{
  "n_layer": 11,
  "positions": "rope",
  "rope_fraction": 1.0,
  "init_std_o": 0.0,
  "beta1": 0.93,
  "lr_head": 0.0066,
  "decay_fraction": 0.671,
  "decay_shape": "linear"
}
Each number is 500 + 40 x the weight over its row's rms, rounded and kept within 0 to 999. Layers, rows and columns count from 0. Numbers have three digits each. The size before them is the row's rms in percent of the matrix's.

# layer 8 MLP up, 384x192, rms 0.112, rows 47-140, columns 96-143
099:589529487475483548485490504539558431530532558500471504485503478556470497481501505503488504495484552553493490484527534389529479528456499547465499
099:517497501498497580488542511516541505555527531512494501502491469530504588501469506445562528517482512478455512536520521482514562496551530525475431
103:489443485483536477551475537540514501507507456556495556390539507477494461530571503518526514458481484564554528512434471556490460561519457534532485
105:542460539486449509511519527453481576487508519567450517559497485554506535517476524541577450548499487523450476486546528468512509453491505546476521
094:520482480533517590552540422436503565562558494483532522560444518421510573477552429453505517508499479497517523546538493494518554530522500515482543
103:490561542533494569452514496501456475497493517477468485484601476521438560395502523567487525540485543535535488509558509458519480518466486576545487
098:532482529531574504458546489501514470477475481516478542551488486480416443556474469501518525543413494518486480487441493541503578443552526515525506
091:497563486479546512443491541449469452493507495455452483458423489540537587484488529467508535558501589525534490496476582524475512528487452463493503
099:523452496433417501476482493409575507496482492487441479531489532449588453448549593480524511531476476453437500519521481409458575482464556556507466
107:483460500426456516448520522560476504541510524566505469486465546513471535495492457568493451513521498511507518503516512547521491438448470511516476
102:586505445501521446521476548518555491495502560461466412485562534549466463493526503424532536407484515558514528602535455473507514486492515491439481
104:522568470531437517485542475541527486476493502437461455568552556503525526514555511518475502525551545531500449548512449499510504492495541495450511
102:488508508419467446511510524520458508450437518508495567467549533529561493470450485504567484414483517507502522534492498559515483494489445527581446
102:466505520495539554523465448569551511531476450522429494458518429517473486512456508446545489485527492510531471499471470530496555476473468507413368
107:486477569538497421563568455578499530547482522498417500479479605525543537463460469530454546468497499495480448478486472428528407531467529492552535
100:447469516577468472524474565478526474561428503507494495472475551511594464463569465537489514534502548511500524472500547554474517476473519448577602
102:516547478524509496430453470430492446545487557531525560509517535405454541443500463499501539555542479472464526523495513431467517520464448555431540
102:530461495497472474456521508518506463526552486523478498537453590516451468475539437429506404475478503467476493517449502579471467485468568528438514
096:453459516446526530466546529522477547508495517412494481555553461538507526515486568525479597508494447520490531475475493482457508495559542530482464
101:494524485520535494547499491543486490441541577470471567500539483542457439540498542460522446535489484512446418486566415555436490503434468495446483
091:405501483485512426571480473534560421509480495542510466532510503557502473456490485453476451470513425482471487485508582412553542498577529469436474
101:509538452522557495414554533434452558494530409501515550446481570511491521484535541500488502501489501527586524534437481480519513577473509464535621
104:531480464526499441520507504467507476506457497471478573467540496480450505454501566489470484539537526442433511529526547519593554490558537583458564
097:472504521534496544444481582466454493499580432464462431538436543455548548515453551482504504426482499467535516481463525484494451486454534519523468
103:547529424494437511451428501521498501584529367455489489480480511487479533518516364503563539444552521515457452559532451538475443527412458553525533
095:417440504569504496509404544470548476532516500489471454517488474448431499531511512474511487517492508561507484511502529510540462469402428529486485
094:439564537569534503497513521491479452523437463507517426467586463464492448551471516512440487537490539550497537572486516470531514534504456538555501
101:548532547501489500527452492479478458579520509470439576555492540501472480539509569484512493482506601505520505472523468508476528513491442511474494
097:515435578526515483473483457551548545503486484489455482473517475488477423497559437484518532495529450434540464498464557539487470546506542540437527
098:502541472533504516557471508453490531516441488561533552509542526505574573450545484516578514465504546558490489533485508476461433483509570523469487
105:467477512498464474455513484514461525513476444498529562500433517548475524446419554449571480531491541527469563522522485464536563541504544541572421
099:509467454532567550425495588470507499511491475534558501436558537475545563465579463501442555508541443443550533484506512534595440534478460521517537
105:539517532456515491537508504501516512527513435513498486518503496477476530527471491549503548528441516484485576492473529450450538502459554454533513
103:515460442543492447529487491447501570487514522504545534537499500562464521482450517564480534523419450477495488478511487586553508490561436524473429
099:469548485532468502558515479516514522485537508520477509501515470500541540516499489507427542588502460463508493560525505468433532501534543456566419
095:454491500506531433565427506482499559458458496475485458581530497440435548435487491464484503439508577487474526516470521500485542502506543474510443
107:502473540515527555535613548488557486472542564521485517484465591521449420498429450530496552499546492436451490555538508461519519436552508554525572
102:477466478491498574507471503527536546576461458548435509523534472474442445522445454430533507513481533507513471541490484410553522513481396519450459
098:480462479446395551485562537461538455436548479489520500515477473463469575501556451561518475499470459539496506554590547538543481534549532583564534
091:465518551495543442559505447531468465502487526458496505486572514457480509528563452516477530519543525491453483524529476545489432530469497504535418
091:533468504485494502461387474536475411434484496559605444530505506471567512546459547543570488468442430473522539569574570524480472580502514499578553
103:517492529484526521452545431521538520509518508478511488529506527488430463467492483576451432508497515463473511484521429480450508493529536532462489
094:575506527523493505516462485507510434579506537532473558483546495495532492575562516520485558543474525510492520547553520588418474558470515565465519
099:482467569449523466498477447556516446501428500530490504489581497517454554456527517480519520505519534463447516471472424525443551421513520560464494
095:490473488563511543518411520540518488540552525525481504463482406471489472508531459483490506495599508544505527490466529477466535459571515510501535
105:443505473462510492480560555519564490433554515451453518483553472551503432450498568532459480508556512492548476543540525603507495493522513584485475
112:502539540474496404480459445480445515470527492473470483472523527492486515560482506478473512484470448468447484466551541506563509569493497533508465
099:427500502500427566519518472438491576481430489531492450448549549519490556557421496466488491528486563508510517532545503537512497423529514603501444
100:543584476509547488488476560521489463513459501535459470491487435498490493561476507487507457521472543467473399476480517574490482481486513479496499
096:496551540518458475444469462485459497404554462423505476532457519478512538536519484501490480474523492529501565453515504516432442476480492510461471
094:534495449483525493505501520555476483523447504544521461462432510448556517514467559500523498499490469597470445449517484504507491505525533485551440
097:495448474433535504496491504504489510448466576548513523486527511528508571470484499493505462442473455495497422486554475441492527525473501463490425
100:532448510449482522441444478447448374466500513520517589563459520490517448511520482480552464470487490438505606542534500442473483486458478534495516
090:473453530528576487480497438563527487440496535484526496554498556494525567489438515476525531511579511617515527518560536446464446523548564498518486
104:478486539471521448521536514458508480458506504486513487464496486487450457534507483443524504509465461471465495462466527444487456486536539496534545
088:517525439517506533540481499472476508457474478437480554502535498502517523518551509457500543468529487476518490455543458554516542449489462532575560
093:458458442501571456487550504474466546471503500475536504478505506500572502479505482407615429450466465461443467429501568535547551498478417485482494
104:479492538519444520510514422422574466474463447466457511539495553488529617480504491552507465516522556446536514471512506454527474534520508518507519
107:516481519504500540572487570496486539502445481527548473427471508526542488519436504512441505435479483522566531614521572586482606555465545589497521
102:502410545532482498529462513573497490544491521505511584579525551558478524454483508532456435463478488495532419535534516479528554513519481523506530
100:507512458501488555501351526476483495501503514518605504464587525427511541479472455543460533465447487506432532541525495456517501476589543487536444
091:495459481513492450460487541469446431514525483589509499529494505519527522437481580519459460500542489501441522498543572540590389580510454544475547
098:518551561442541458496446472467521477523502486433481477451477536524521535558509488457507489548472526577524443392510467456459517490555438498438506
093:516519526514476530568474573510436427547492536494568452404398460556472520503469518481435427555575462527481502506513533432439517483452524518547561
099:519567484492496506490513556441470502489513522526430519576566526505513532537540477522435479538512555473484495494486521536448469517463476561492479
102:509474483508464474471489555497534581467506504488480541480526457497526483523540507556563479537453501505458535433526544522534534523541482455543442
098:443481408524554417459494588494525448542479482545430494473485466484538428515496479471477496545557562489558516454530516479510465541426549470522513
097:453554534515421466440502449471508439583513515529532612497567482461520490505491468471486505522463523475436538545527535477465510468551466459497387
093:419445555550550478416482483474548518499498504505437449460457566467549465502475566485444521550508454604462535540485484445452532518572510470532472
100:510517447510463622538507558494501554387495446539498469528545487497478540533541491523495445459423569429501495555503453516493550457539550415468404
103:551463499453479445508381441500521436514568522521511478492476523526477431503460515489472523557511578448463537513490519444547593542508551432452436
107:486498503488533521471508526508533510475562572505549450476510488404484502509454454539403464457473578533515528483531482591543506471558473611449469
103:446550550454534521478507401545447492462499438487489480482488519510485405495473532492444481404510461557464534526481499470541493506490521499591495
096:531527527449508466529484513443523550487487514403496510532518495518569450451442497481441459523484558495515492539520525472505518557531520441460500
099:527513496493480483436490444431469578421505494556512452492511550476483527541520510486475457476435490565501601583522535523539579482464455521507507
096:431544532471596532507463473491474444425475504503522564581484575486457462550530590441465524501548594538536516444536511431521537416446461514504428
099:526474504525489460492519508484521572465509468482465541511542530539512500551563490531456549539580445544509505473445451455488536483629518403505513
099:534513500561507536541480487497487511525492477548433476506441546478513546490467520479498515483508571507524486496488529491541631524467504471514423
103:430504496552460481543464533368527465530456490485472509498504489529538448468566604452528539491486450546509556513517529484508499496505532485471476
101:528486406555464433468498500465463429451502574494490553519481456500538438472554463512482473431489528488499490521481495546544454495559507550494478
096:472507541494490574540468507577430456507448409495492489547482519442512522496500522538514566448491500547570505484548566476537522507440524441569579
107:531491487415517444475498627554491504518538506544578477522473576478471520508478554487484496455475553552477506550544490483458501494491518472491597
101:464524424529515423533454573509488487455563568465478538430536474508487454516452495470494484529506580514563546487504494467486450541497512483501437
098:539539441507549414497512452454520506478477453448568506470518590490446430448499493563485498476519450434460519519428483472528442506459456515515467
100:460528446456514539408591537512499516498571510508506512468572497431506497540496554441534454493505465527508513519491460526520524533528612533556558
099:476573511508420523526464508512456491528456491453512484530528489498471551553480470433519521523521431473581567510562535458530464497416471441445469
098:563550449465492520512460428509487491520506490490498454430534557431550458502507506476525573493509502510501494474476493487445508449509450487491523
102:440496473531486525461454533482594545541545466516486586452464580477524447448483547504544529507457471457552525525437630473518485478499450500539467
105:508492477497571503496510448529541496541487486517559524481518485492477510441438462482481544453452504471529493437496522551503544436473527455500501
097:534505539546481519511496492491413491492546550508506506495472508489566450559451474503542466556531470403494483588558439539537479503467405496573535
105:497557583467485524572506495540524516541518511528504546508488592476500537477435475520530519529470528559442462505508447533511532503515467515406511
101:541407501573542463598531488479537530453559506496497435496495476503467459533471563517514473534540513522431499470433493478512525508546494510591446
101:535573534533497491500511505405545540445531456503557557526510431533466532543500486450539483513496451559448502441532468511508470483460503507488467
095:425468501483493554505523535462479441534569496409523505489491481554486565572511494505465533508487477527549539493462537451520524560452571505512430
# layer 8 MLP down (transposed), 384x192, rms 0.0755, rows 47-140, columns 96-143
098:484567532464539438452484490496503499517497476552458514501562537517557423512547509507530572528446534462554492522437471477533541470524516486522477
095:513493557514529533489539492524445447425547554473536487472532449521499579561463476531469465527525491485484416534532511500524459470534499545541486
104:460499570501508510495539379530471572504483458570451524488501425460442553501521503595439535472472478513576426527506522522528512476494538512519514
108:529476542455450475502519464498515579544516496492545547532517492554520494535488559434520458555457485531434478510525546482424475509565472504496461
100:471548529537540500506511495406463535507494476466478482485528535448592492514442471513466506586541458425438557584493474524406487499475529471578546
105:492518513477527537454485547477497509520448510510500437562484441501507495415550567518486534444487480522499456481467479483463499504455524516514459
092:447480489478522535485539531489524431495521480510581494483509519504530517449496495483528452432522549467514506498525468512453491485553471449519387
098:475506479492459490520489520582495569555418482459570489515496496538500519521539507471451498509475580536539589535512541501566565431497529449560407
092:516489557533484428484514434509432472521434499417511533509552444543498430553558508566558452499522549460459478506468561544513549513448455501475562
095:540542481538462442492473435432467442515511502596510463579532433583470497503483485493477505452530517536468404465461520460496513538514449457443535
099:440493551545509492563455498498440444458465558487446520508464494464551468486529515536493501476528518500485443451493488451446526493450467476549564
104:460486510462475467531511463485514504442521423549537528481533433556530527528465460502556536518448486527491462552485432440525529535472522472459487
094:570470508428530574536500520491512529475544481582491465606514521470502563534520497442453428510523448512532488584528542444508560519495561494539565
094:511480526567487556519461440512543455523477501519448559488488584484531463425499504505515481471522456469478487496500474514536580459508566495447592
105:506532570533479493379509543516516564567546495452489530422480554533454568523515489492443528461454460448460515485454447484498488478481461520464600
097:571555469448585507462541515469544505475531462407455494505518482487423508525487539505561408457549491467587482527491468512530474491532499502492519
110:560515457529547520491454476451529505536472496566603493533499539455488484509502465507460495458541475501431519439528475500455564498477491469486416
097:485533563546519433454541506482521484527550466527480499497561479525482495473580537458525546462453483529543505583574482501561543506438584526448465
096:521444469472479531478544521492497467512490538482507607481425466460537549497482609496520423425521530460521477489525522544488565566494486577517504
103:559547524455523554447541546553525490478470518499579477545469443475542427502576386465464414468526398525483480427522488521491505520525529547504535
089:508533442574497483457514492486482486569517525513500412531441486523545457432530480513553441521516453422511518465558547512487497484482478431537460
095:515547439483519492497493582500457536522470520470542475494483563531477479533568458556460520481585575524557520486523489514489569493578475475458567
103:512507523519494415547452441497590489460516463445430452609512528462468601533545475517447510508591527515531493519450452479540469452452485554520592
093:435569516511521493510432540444509481461531467545439574556447460516502485475541546545494495497486516483592482509506491605511539522523505468559512
102:547533509501548457456481544446438553535524571475503471492535600522477493468531513476501542507428458534590505416433481510577511492503456480542403
097:467486508531430369485565515444534528456477528512565521481466509435544421498466555491547485512482456510491480483481498464472498462614466436490559
104:491513458421578500430497510465550507483440544548430437470565484490512553457440442492471527507463476548495464444495526500433479520397565413466527
114:540452552467495450460502491492458448499530444565484541509516482441498446513524548459547560540535504509503399549469415401481486453496506441528495
102:519501473455483495566478458532462458451554489544431546509496435523490444473494516479542530523522511524540561487570500522517506466470429495493422
090:487543499541485443556501523411563517457496518588518450506452504478517508441483477465464490427524441405490476537525505517468487521451544574557562
110:580567476505552485493461566451539496501490498509457531532530529504589488481457502511514446512462500466495497547524487536471496557442538540537481
098:501511483491497495482479395527545522520460452518540519479528537497549516515479432473492556514608471485460476468500476499529526481510562531503471
103:425509508596460540492577445507454436572532529477508485426449568561553494452455438509494519480539440465497467507493477546535449494515510494583556
104:387519458506495507530590532461511454469572464471477439516480476520509511489498563509501554519523518472404522435513447456510551492504500454526446
098:544507489514486488525503512449515512462502471468476591501546530457574507521602500452578495507441511584493497461479571512451489505517562555466514
088:538501460504477497584569439551488487509554489600477539462580464470441519531652479461516500448548509512524461477518505531501555508498464562466488
106:491385563550511531495464511557425415499495526486518581441497542474470517434508494508490502565541458507516483503458521490525477596456480485467474
102:493552493509509585527527502464449465429513438527511512502535503538424494479502514526474543499512437493439543451511496499521523500425637454511479
105:518450551498525590420527531466439509529502456517515527485492526497506496497504539536544452517475500523448470487524437436499470521457458516453593
100:474472574489558461511488488530511574480494456454516553530472514545461535546536505487525493509558545517463424499475537514537540479499489501577485
097:445473517561468511519475507475450512485511572529463513438530538524506508582508517476464441526530459482525461555504454463501512416397436477532538
102:555541519452501383477507499471456512477504503490522575490515493535483560505469526486516454583513523460442506471495484439479511542472525459452465
100:521476492494565503502509477473537492492497510510447508519471487541515488420532440555527411440465485500466493487464522465535479494478536513526523
095:492518559456507469413458519503507459476532525499514564526454507482514513496464449468527423474459427557477459540430437496368489477518498521482485
101:444488488406493369526501481353465481499531551477546495517540462556530447534520508550539541518445532564478521460508493618445578528547478489536439
098:553462457480513534506543505501554535506489564464467447515463503496536509505538454521547533541540456404450514548433501508409480539531445489495407
104:471529541506582515423520500554498472528539552509475469519529483450466481496554488535540417485535445540488466423484539480536441454462485521543541
108:474520515411546432539448547545487490498533538466433495553547570517505503521444477540458482545468448446436529508518537536507573464561535453492426
098:492493568543529506515482489534542452512539494488519496447405531525473485499482567506571490523518479457495469493512458467520434496517540475527399
095:457510495506442550524515445429493475523465480524533557531521538550515563466530501536530492522510429485533482485518512550499491548439504472465661
101:539465516479525481568625533471470474472497441482503521471418555474554510526567446461497488452470516511480484511448573464519464482545522478569467
102:524562545540521559481428537532488548542537513516561520505448548544513500442457459494543558487594491505519460442512489499487485524509425547548576
101:506480450518514547515514493521496589487458510534467449493505563508458481463500469500476549618525457554477496433521529498497488538517523485503601
097:548415457478455505504501516487535472506492494446512517484534559525485504621544509473443520489499466527431461462427537467531508485467480502526556
103:489529500542487515501509430552559515447465518441489479586503401482466553429496478483461590496498504509534502491560469505468532560411513463500613
094:487475443474558465486414470511510509498547520544504542506474475515516455549511447441457553554459489495517516438545523478506455537485476509453608
099:488455580511426564413499471490478473525490533531473527493580572426528509492441474530520477456522551527513451490581492543468465484519505504527486
097:486549457513479482394476462496516560517481499522472478461455491461499483472549400472523547445477528414561468554449448581507457488516486476509511
100:462504541504518527553484515507467525434506521537461471446438470511493544554432438497527470534533511412456573531494461487517488484556562488447554
099:499449417483499516464517474538496513494469463468488523405468495431550517519511518485487488417581502516462516574516525543497524496571468461486404
102:533521448497561469476512518415489527517535472600481474452568507514466564524500466459442530463480553465556542447404500476410468503498450447498510
087:532519501472547466530509499487524435485571471524501501549513518501529533477485505455495468486511480495434427431511508428558467502495449495507417
106:497470512475493577507522494465548495512522482414516506535462485518501515553511435495533567525519531520560502489450529451541494476528519500389464
090:387415479498481436508558482485442479527496517488527486498529514522559532482536529468505554435490478514478481495499529406480484574507392465469580
097:510476439540555528490555517473584512507550563552562484421494500550539442466462538476515482533443472499554454493497492527461491428444552447448479
101:533519548435551506477491468535474484493499478424454502561426521517567489530464437522449468535460578523501492531452489409517504524501515477487374
097:480520456481510464506481490483494522434478521496484481498484593555514399492522544470465498441504488516562485404511524475563546558504600556507503
098:491392555412453532478511549518513444490468509506529507425505561503440477540569480489505506561479469440537491423500427414544594496450537525463514
093:522523482493507490490571475566489530481573481527570582502534555426498418502585547450459523498441486497491537548461465520490484479538528468494536
095:509466463523500481534506441464586510464480515536529469526489486502553515536528544549423495490491525489526467545453496495476542513512524407435468
103:528485437457512486514524455447473451476470487471492462504530578438555542550577541574446505551523497470614498472514455516537544479427550481493436
096:509460524512566541479548507559492567431440541482480447525467454436504518490534526468484455489522516444529528499500509496524529407541462474479385
093:551497504533490490475580520496527503536511449509498472494539463455543529502475493498629558542520516455529496517467495521461481521566488521405593
094:525562554485508516544506481512437542518527475552486402605440473551501559476509545503521544512458533512515496541483525524512508474468493534501554
096:476498488480473544459463493561457483502469582499438533473460437523546507519508580492516580490487463537502481530531508515470442491484512522475601
093:439491590492543540465561548523445485529520477578561484454553491524538544479495569423567501454510535508515488476578508474506492478538487481490652
100:462570517533505494503497590490485548476500493475544465513561498461507551561515564572501529484508549544484512539508532430555507532518451502497484
095:465503506500509525492468421538528606525482469508499512519565485560446443517498518499463523485501518525464532492493573473497430575583503469542486
095:532463433443484577412394467442516489499488551513537513484565453577493464421509514505447496492499564513533477453467483501485523553527429557527620
100:386525476568490501457506491502504463455568518519469505465551408530534463510485518504457498523541501464470502492542548544473543508440476560443546
094:422488485519487483491425479501505546544494631459418467551556467499489563467522468519543464518433527478387530514454458458451523456529513494472485
108:480523414465470452555527537500526531553538478509460531531574536489451553539492497413500512454488471517539475459523539472472478437472507520519536
098:502466435411489491498528505546500495504469493563577447494408494491410503495545520527446521509569553452477474519471483543510531469478488467494489
097:500497460527502455498539475443516476509477530449562480488512418382504519476479546500534507485527501507491569513507448455548539473502477502502576
100:529568555481505454559448594543547513473517500527486448497491470559563522525477489493537463596502541452497463503478509526507495502527478507384494
097:579505477528435495478535484497522510453537514481497491514510485509449449513512562459454487513500440470550489536491499494527416517475485481485385
094:550492511504567522512537479539501495489589539499496459502515493447531554549464463526474407505520465446498438451550425516434502479507465500483573
106:499513558565493470507507542463508525438457559487482477459561484485530539409480512583547444452476525493544519457448514466501430372456458459492453
101:470472496526529552525558470524513504539519551549470500524511566518525450493535573479507480563491496467488437545480527495487491482458445570506590
101:481521465513494512413426479523504487465506540509548498551556502480471491499487428546490489516574458438416532498475518529476446477502527465525510
102:449438528528557490441496534466501516468432497516532466570456483412557527502582547514525545533494517482452540446494479517539474521422517525471587
099:583563564477551542506487521522494521526522500463568476499442530543503487592525569543545550443449514444478463510503509459475449524544537590515431
100:464494506528490466566604516432496546476493469487451516517492476469496475476454495515540564560507474459582444418486538482515472558461419455529427
100:452606495521443528458563491505495534451533476478504510395453539526491487477515463512491532525535474441479503475450501465508467480523587506516543
# layer 8 MLP gate, 384x192, rms 0.107, rows 48-141, columns 96-143
093:506475463493510503554584550414524513479506415487477451411512570499515495517485543460497590512510500478504472456472483424507539513574483513491562
101:513467494508541507497516515536545432499570501523501396479482465552504496542467474461540434512484473509464523474546476460407487478449486470513478
107:475510539500507560484484458497524485508525465499541503508456412495470488562440566505510513524452520437535490451450493533495450462581535519488550
103:462433460570490458493544580433469500506480520535506390482550512495535461483436520461516529548549515536457533482514505569475524435449544476491484
104:460456476490465531562468450496557488498481540485458474492485553466512525517513455506524462530484462463495503537462487471503582507513536450535548
102:493490471527497513456535472428481487471523485504516491480461472500494591421439533470530450567517544426515481452546505534474487489514531523479412
101:597576457517496475474535542479531477502532450488454569466508445512558496534544521541468528516480600440542510495427477558564529496502497493476557
097:472520517490455500617530543465475470480603506473551497506470422540546578542503431515461534496541487528532509480522455458548487523579439501497468
100:545508468570448545484458438435459468483535455487516492416461518530492495499573540476533494517443510521516465410453531511509453465529478464472571
101:501462480499462513577428512502409433514545503544511478507493429536519541479497498523388448485539525503475519428499525487453570520434510438516435
106:460517433425514539494537417382520533485522463489450457477514536498530476437493443489509548485474523525497529482538444533553484618497457509468498
106:496501452489499411478506491457499510483583477501462569549475487525485563531455478439532512587457500495437492499479540439578550498493480433459504
098:473476401473480515501580559503521426498478493489508547569554533507498512523477569526582490488403465525511515509467414587430464494521435492487404
104:461499521528560478507521541439493487522576475493462551442456444507525508440437583576485577499425475507521471474430483458530533523529481494486437
094:546543532517475557541500501454501553471475453512450509562480494497452481520526521441495533456528463428495563459505408451503535450551392547463467
099:501487540480504551468434504509488473527491511498487459478508529460505519453538447436484469517560490480462510462481467446450586469501399487447587
097:491595501507457591479422536531491508455469492463516520487421473535510422541558504514471574522487414574505596473517566450460518469559492444561496
101:529523546567415442489449457468533476476491435516490429460529487505485476525440539566518483537488539477529484532500447510527500479511449465521536
106:509490453474515488472432492450504484525488467577507495485513516516505475535495480446576489574517538511544537492459470505507503500498477441482551
094:506479441541487512519572488478432464416512466520530575463519565411495452512487542533518485538544544506466503507425494573452459579473503524485503
096:528478539583508462475557539537514507462475545415515571456546485546442465487494477433515520503565529555532414516479505531497474493500527496545575
103:570544564486497470542413499493401478488530514466481534586468469476526423481541479407541470517536528500518493482519568505433535391582490472471546
096:496467485549460511476528512470461428477531403452520524517499489462470445504531522425617499510436448573615530457428515429506524493515509579467479
093:551510464629524475564468478523544555491496481533460488549440567517458543483532480515556559499456480447477486500480477508511486542507548553586471
100:508471450546501519518501486628498482451536472475459503515505520509505500541497540445486446444507530532523436522483379460462556452463519463523542
102:488510487529533495520522549528440545421482536473433573445524488453532486526467482551479446466487437465551516473482472514462463449503468461512489
115:521457452436534509539483501470498499539487524516427571558529541523500451527465527491503515519548532515546458424482509464488467471530492483445540
102:463510488480476499557560513505516532447575519562435556529491503479521478507534469484511492451495450523477521478489522576487517429450473497460446
095:504538440514463541533510451541485459522468436475461513469475552585484514550469506490478488514434496470514472555512520512460460496520489482482451
107:508479431543474552490495532503466419468440479474534499501481514525418519498503508416525465501445504567507527527475467519486578421484468524511557
103:461456484547443553521530502502527495481441500477531523505495512450445488421541455539491521488472568522526525512518502538529485547515505459536548
111:502459459509412445512460516462476567497452557503537532484497609529546473517426507406477526510473567540513501525497492512526483432515522521550578
101:611514548513466547449477509535435448516519474525469459504443498545442504527492528502504516544488487502520456545486448483496488512551518490597597
096:535481452479532502430486529541527480494540499439493439411415496541475464513461525491417410465491433528610457409462458498449542441551504505470565
089:541503487557483435504504563426510456470540529525418455509426474493480513490445454454448477512547461482409512520512464545502539434527535512477405
102:448568419558512549481519540451499510505544467432480491510546482494495501507414500492513532524485509569500464503516513429422547476496473512555558
104:472453463566535493481530472432526490527458528453494491501487463536524464477551518468560500466503538460527509505550463559555551483532572506505551
100:588524520500458485463499516453464455509513455482496508472514442553540493517492517420510457589492463509515494553480519476429534472524449513502455
102:496469444484432481472523530556458473411508482541506427456464561534450541446481554497438502492483521517494568445454468539472477475540475547454441
096:506566503482426499490424526455485427471523454497540491476457517423446534525484480464506501520440478534471603465593526537571466492463403478582466
098:544433457498500441510523470438468465507501492436499509542453551499507561496510533497530497492532443500467510495530495533530485449482467558512444
084:581506490536450531490480491532492513512457498412523442461444497474512526492495452523442479487482524446462588510372489460576444523511466499569386
099:524503517461453505484552450507503529515526542500557536493434565601494416524456473459548477472489572487535427485467460494467485495510489549475483
095:538564530510545471460506441493522526494509521544471490544583491498513521476498426464524523471414531565399539512553531476546555497563446545484441
110:549485515455513450515429445548509525506481501496445429482452501457467526430474567463496493551429511426482558483512464463558452509432446503539570
106:466458615473465438490519479454518472487565517490487541525588546484540538457515467556458484455444482483462530451471578510558510467441506475443483
099:478480527530468533507531516552516537509453549525446536447474466481443494526487496507485463585501530509497559546467462531507507435490493524445406
104:478526516480608489407518495531469542465467543464495515555526471558489491569510457452446499532467476494464469512454448555507485444582499477535485
095:501475492395567531560433527494508485517525517546488519499505406501523492517537527568506510458419493481522493590498491447589539493522471432492511
097:556469523477503528448485497530465461503512496524518498557536515520453489501566486525449482509507463526492588532505499517491512497511474526493532
102:454505479466498517461529445543445511455555426492474492472580477439501497588536583457482456481417530489539475514455495474501531501472530509489577
107:424584488510487530533483520472528481601553431447478487448530470531551479460455506503425471525455542581482461479459487521479486464510566508476567
095:504526507479465463521547491489584534498528444505461559472568464452515506462476457526405499446486432421409498446566469461529475458474450505479553
107:544510514510525452501503533464579514471573450539505471491531408546527489504471567467423536514556456526477467487528464504498568508525438476509496
090:501487463467482464533522443475476461556425504477585561400548500478476515506464455543584447435447504473536516552490470550491449507589518483487512
098:466496479534561524562469463461470457565535615547523558418446489553441470460508540483560524471406475527504550431497456544543512496456456518469494
103:476508529457473514440536511420507521531552524527570493413513497543538518490472536476438506559549492449565526538517509506447505511525503544470526
102:459533536535519463514623525499449446490478532493486519543542471495513484466583441518493486507480648474477484431480455435583488438473472402532512
103:463495397487486501424545445432565563503529558483421483496523478551481460547496512509500451522502478441484568511454532521463500438520531489511523
099:457452536541458425538521463539462474427504487469473593521517531487476543510547505515460585479530494541444558489512490528472548506469447479549502
095:545422471503540549436488536481460505416471547474500508482496502536532500475595563501484454545439447497506479511498580538505511485506521515511532
107:502487509452553539520493523480506437466524568422460491519531479482491559437490505515489493501431519512529479523520498514495516494544507484423498
098:474477469539507470447506415554467435499510508518435543538497473489553468554483519519502537389521500526488538507520463526557474486481399504488445
102:518548563536519518535444452519460496575512472507541479543568582520432509452467482560442487466453492493505551523471583543446524538497451525559519
102:496541492494505485481498507493606422436524488402454456461456488496567545507513490510468497532491518462555438524539556522510571466569532468437540
099:525490531535504572545476466522445562495548541535452463532464508474466572495510431560488527485451490449411487576557506506515456514484414499434455
095:434472440502456483454506525535507491523463572517564458513517434541503506443574504485590483514519555459423609487467468495488464460466527468524391
100:499541424569473460529510537470503441471507461480513545495502547438493485533461610501491517466520469438505445569601433490516464555552496484489567
104:479388482520447538558459505515460425517489518460544545459527519486452497415530520517499510457537471559489449548497493546474493561476523578507547
106:493513497464512522458530557445488529542519424420481589398517437548490473503445493447526514548501488441469552469519491470507561456511503479493564
104:555538377497480511467484520474530448561518488578482509431509476493478572547506486447506468548461548540433499576506536481514486412534441549446477
091:539487473501483503441467513481555501488548439527406534517477498474555592526483476563541505505491512536552466456484492504536446464531454518527450
091:508458463449503499412557498440515478450542419561510466433450444464571490520494534516480485548458495554535526477478480513482442507501431470528510
095:495481459450525459450481441519475487495494561484472585540521517497488441481424475534454522523544499489554506447465509567551498501490520552441409
092:482524470517481509490495524498522548497442503502529511415517398552469468487415454548467461532523537447526496514517610538478508576476553535439465
101:558508431422527502518496479440476472496582434515498524493498453506524447448568466544491544508540452509521443459526507487538455461471479450472628
097:596484471476489466591492547463499486428552497524470512501536527557462459471411527490515442561469499445447499485525488468564517514449548528457478
101:518514507561514516501554484511492535484530497452550553458515473494507570561520519530605492474458430523479496458554489547502461476515500495463559
101:478481540600451480577469497484480469575500476500524471455524533552480525506504507482438481543496519521495474456523510510424534480519454512536470
091:541568475495601460490510482494571455478569561544447528484543495532589495451489541522474471518485504551451469516491456499520474433532519489533455
103:528546452495498428511540569497432468567540486492481534534482517485515501509427542430460524544439472547521523504561517410472513516468517531467608
099:462484463519489501542411571447475538503498502425479515530451494516420456493480481509503561547514461546484455503520462543464456508443549458481448
096:536408521518494492482471455522477483465550475453488512555563457474429538522521466495413591504597527438509487486484420443530508491518455499515526
102:497493593445515464532487490519503489497452501529472497489472492517508488485479562534522434510449494463532454479482448465487457493461512523480454
099:557563526572447457491513437470447525525469556552550587549537524518412539493522461454507495495548515504544527531425492545468496484451496532473574
104:473574554531500453484489521544488513561483547460441534505475455571506562446507484506488432549482456497447546509502555453488513484527571550460484
097:448578488523495438516541529479473477493469440540523459512559551478525435506480490448522544508497493472529470488499493504467516462536479548551526
101:490485504493522571514418551478492494537493530545546476553517441470561424474488451465442540554502597518479490527476499543535418524469493456515622
102:434455498524440459545427498450525449459526508552519526491522543544505499508553457522510522477573538467436500525525548468487506526544540395418466
104:466468451537466500479505434459424442483498499457536510544517499542483561429464520506442507542488531514517496458518440421464572459509503452531545
097:481599442492516464513535538512511557504468422486497566507502526512572432515456531453565538583475534536552415511519425506425553454601501508528538
103:573436473556530518460486447514497414486518531507492438555530517434497494518505457514484446499483511484465468520514505470403509447506521480493471
102:479408479485461546560453481524488508442468537507537470513431540444448481531445472487461467523494523470454532492446531496546487521462501501495439
097:484533504445571572461480497530433451433474521494492509513461489524515458436486486454508469484534469485544456497474522512509499486434474436481527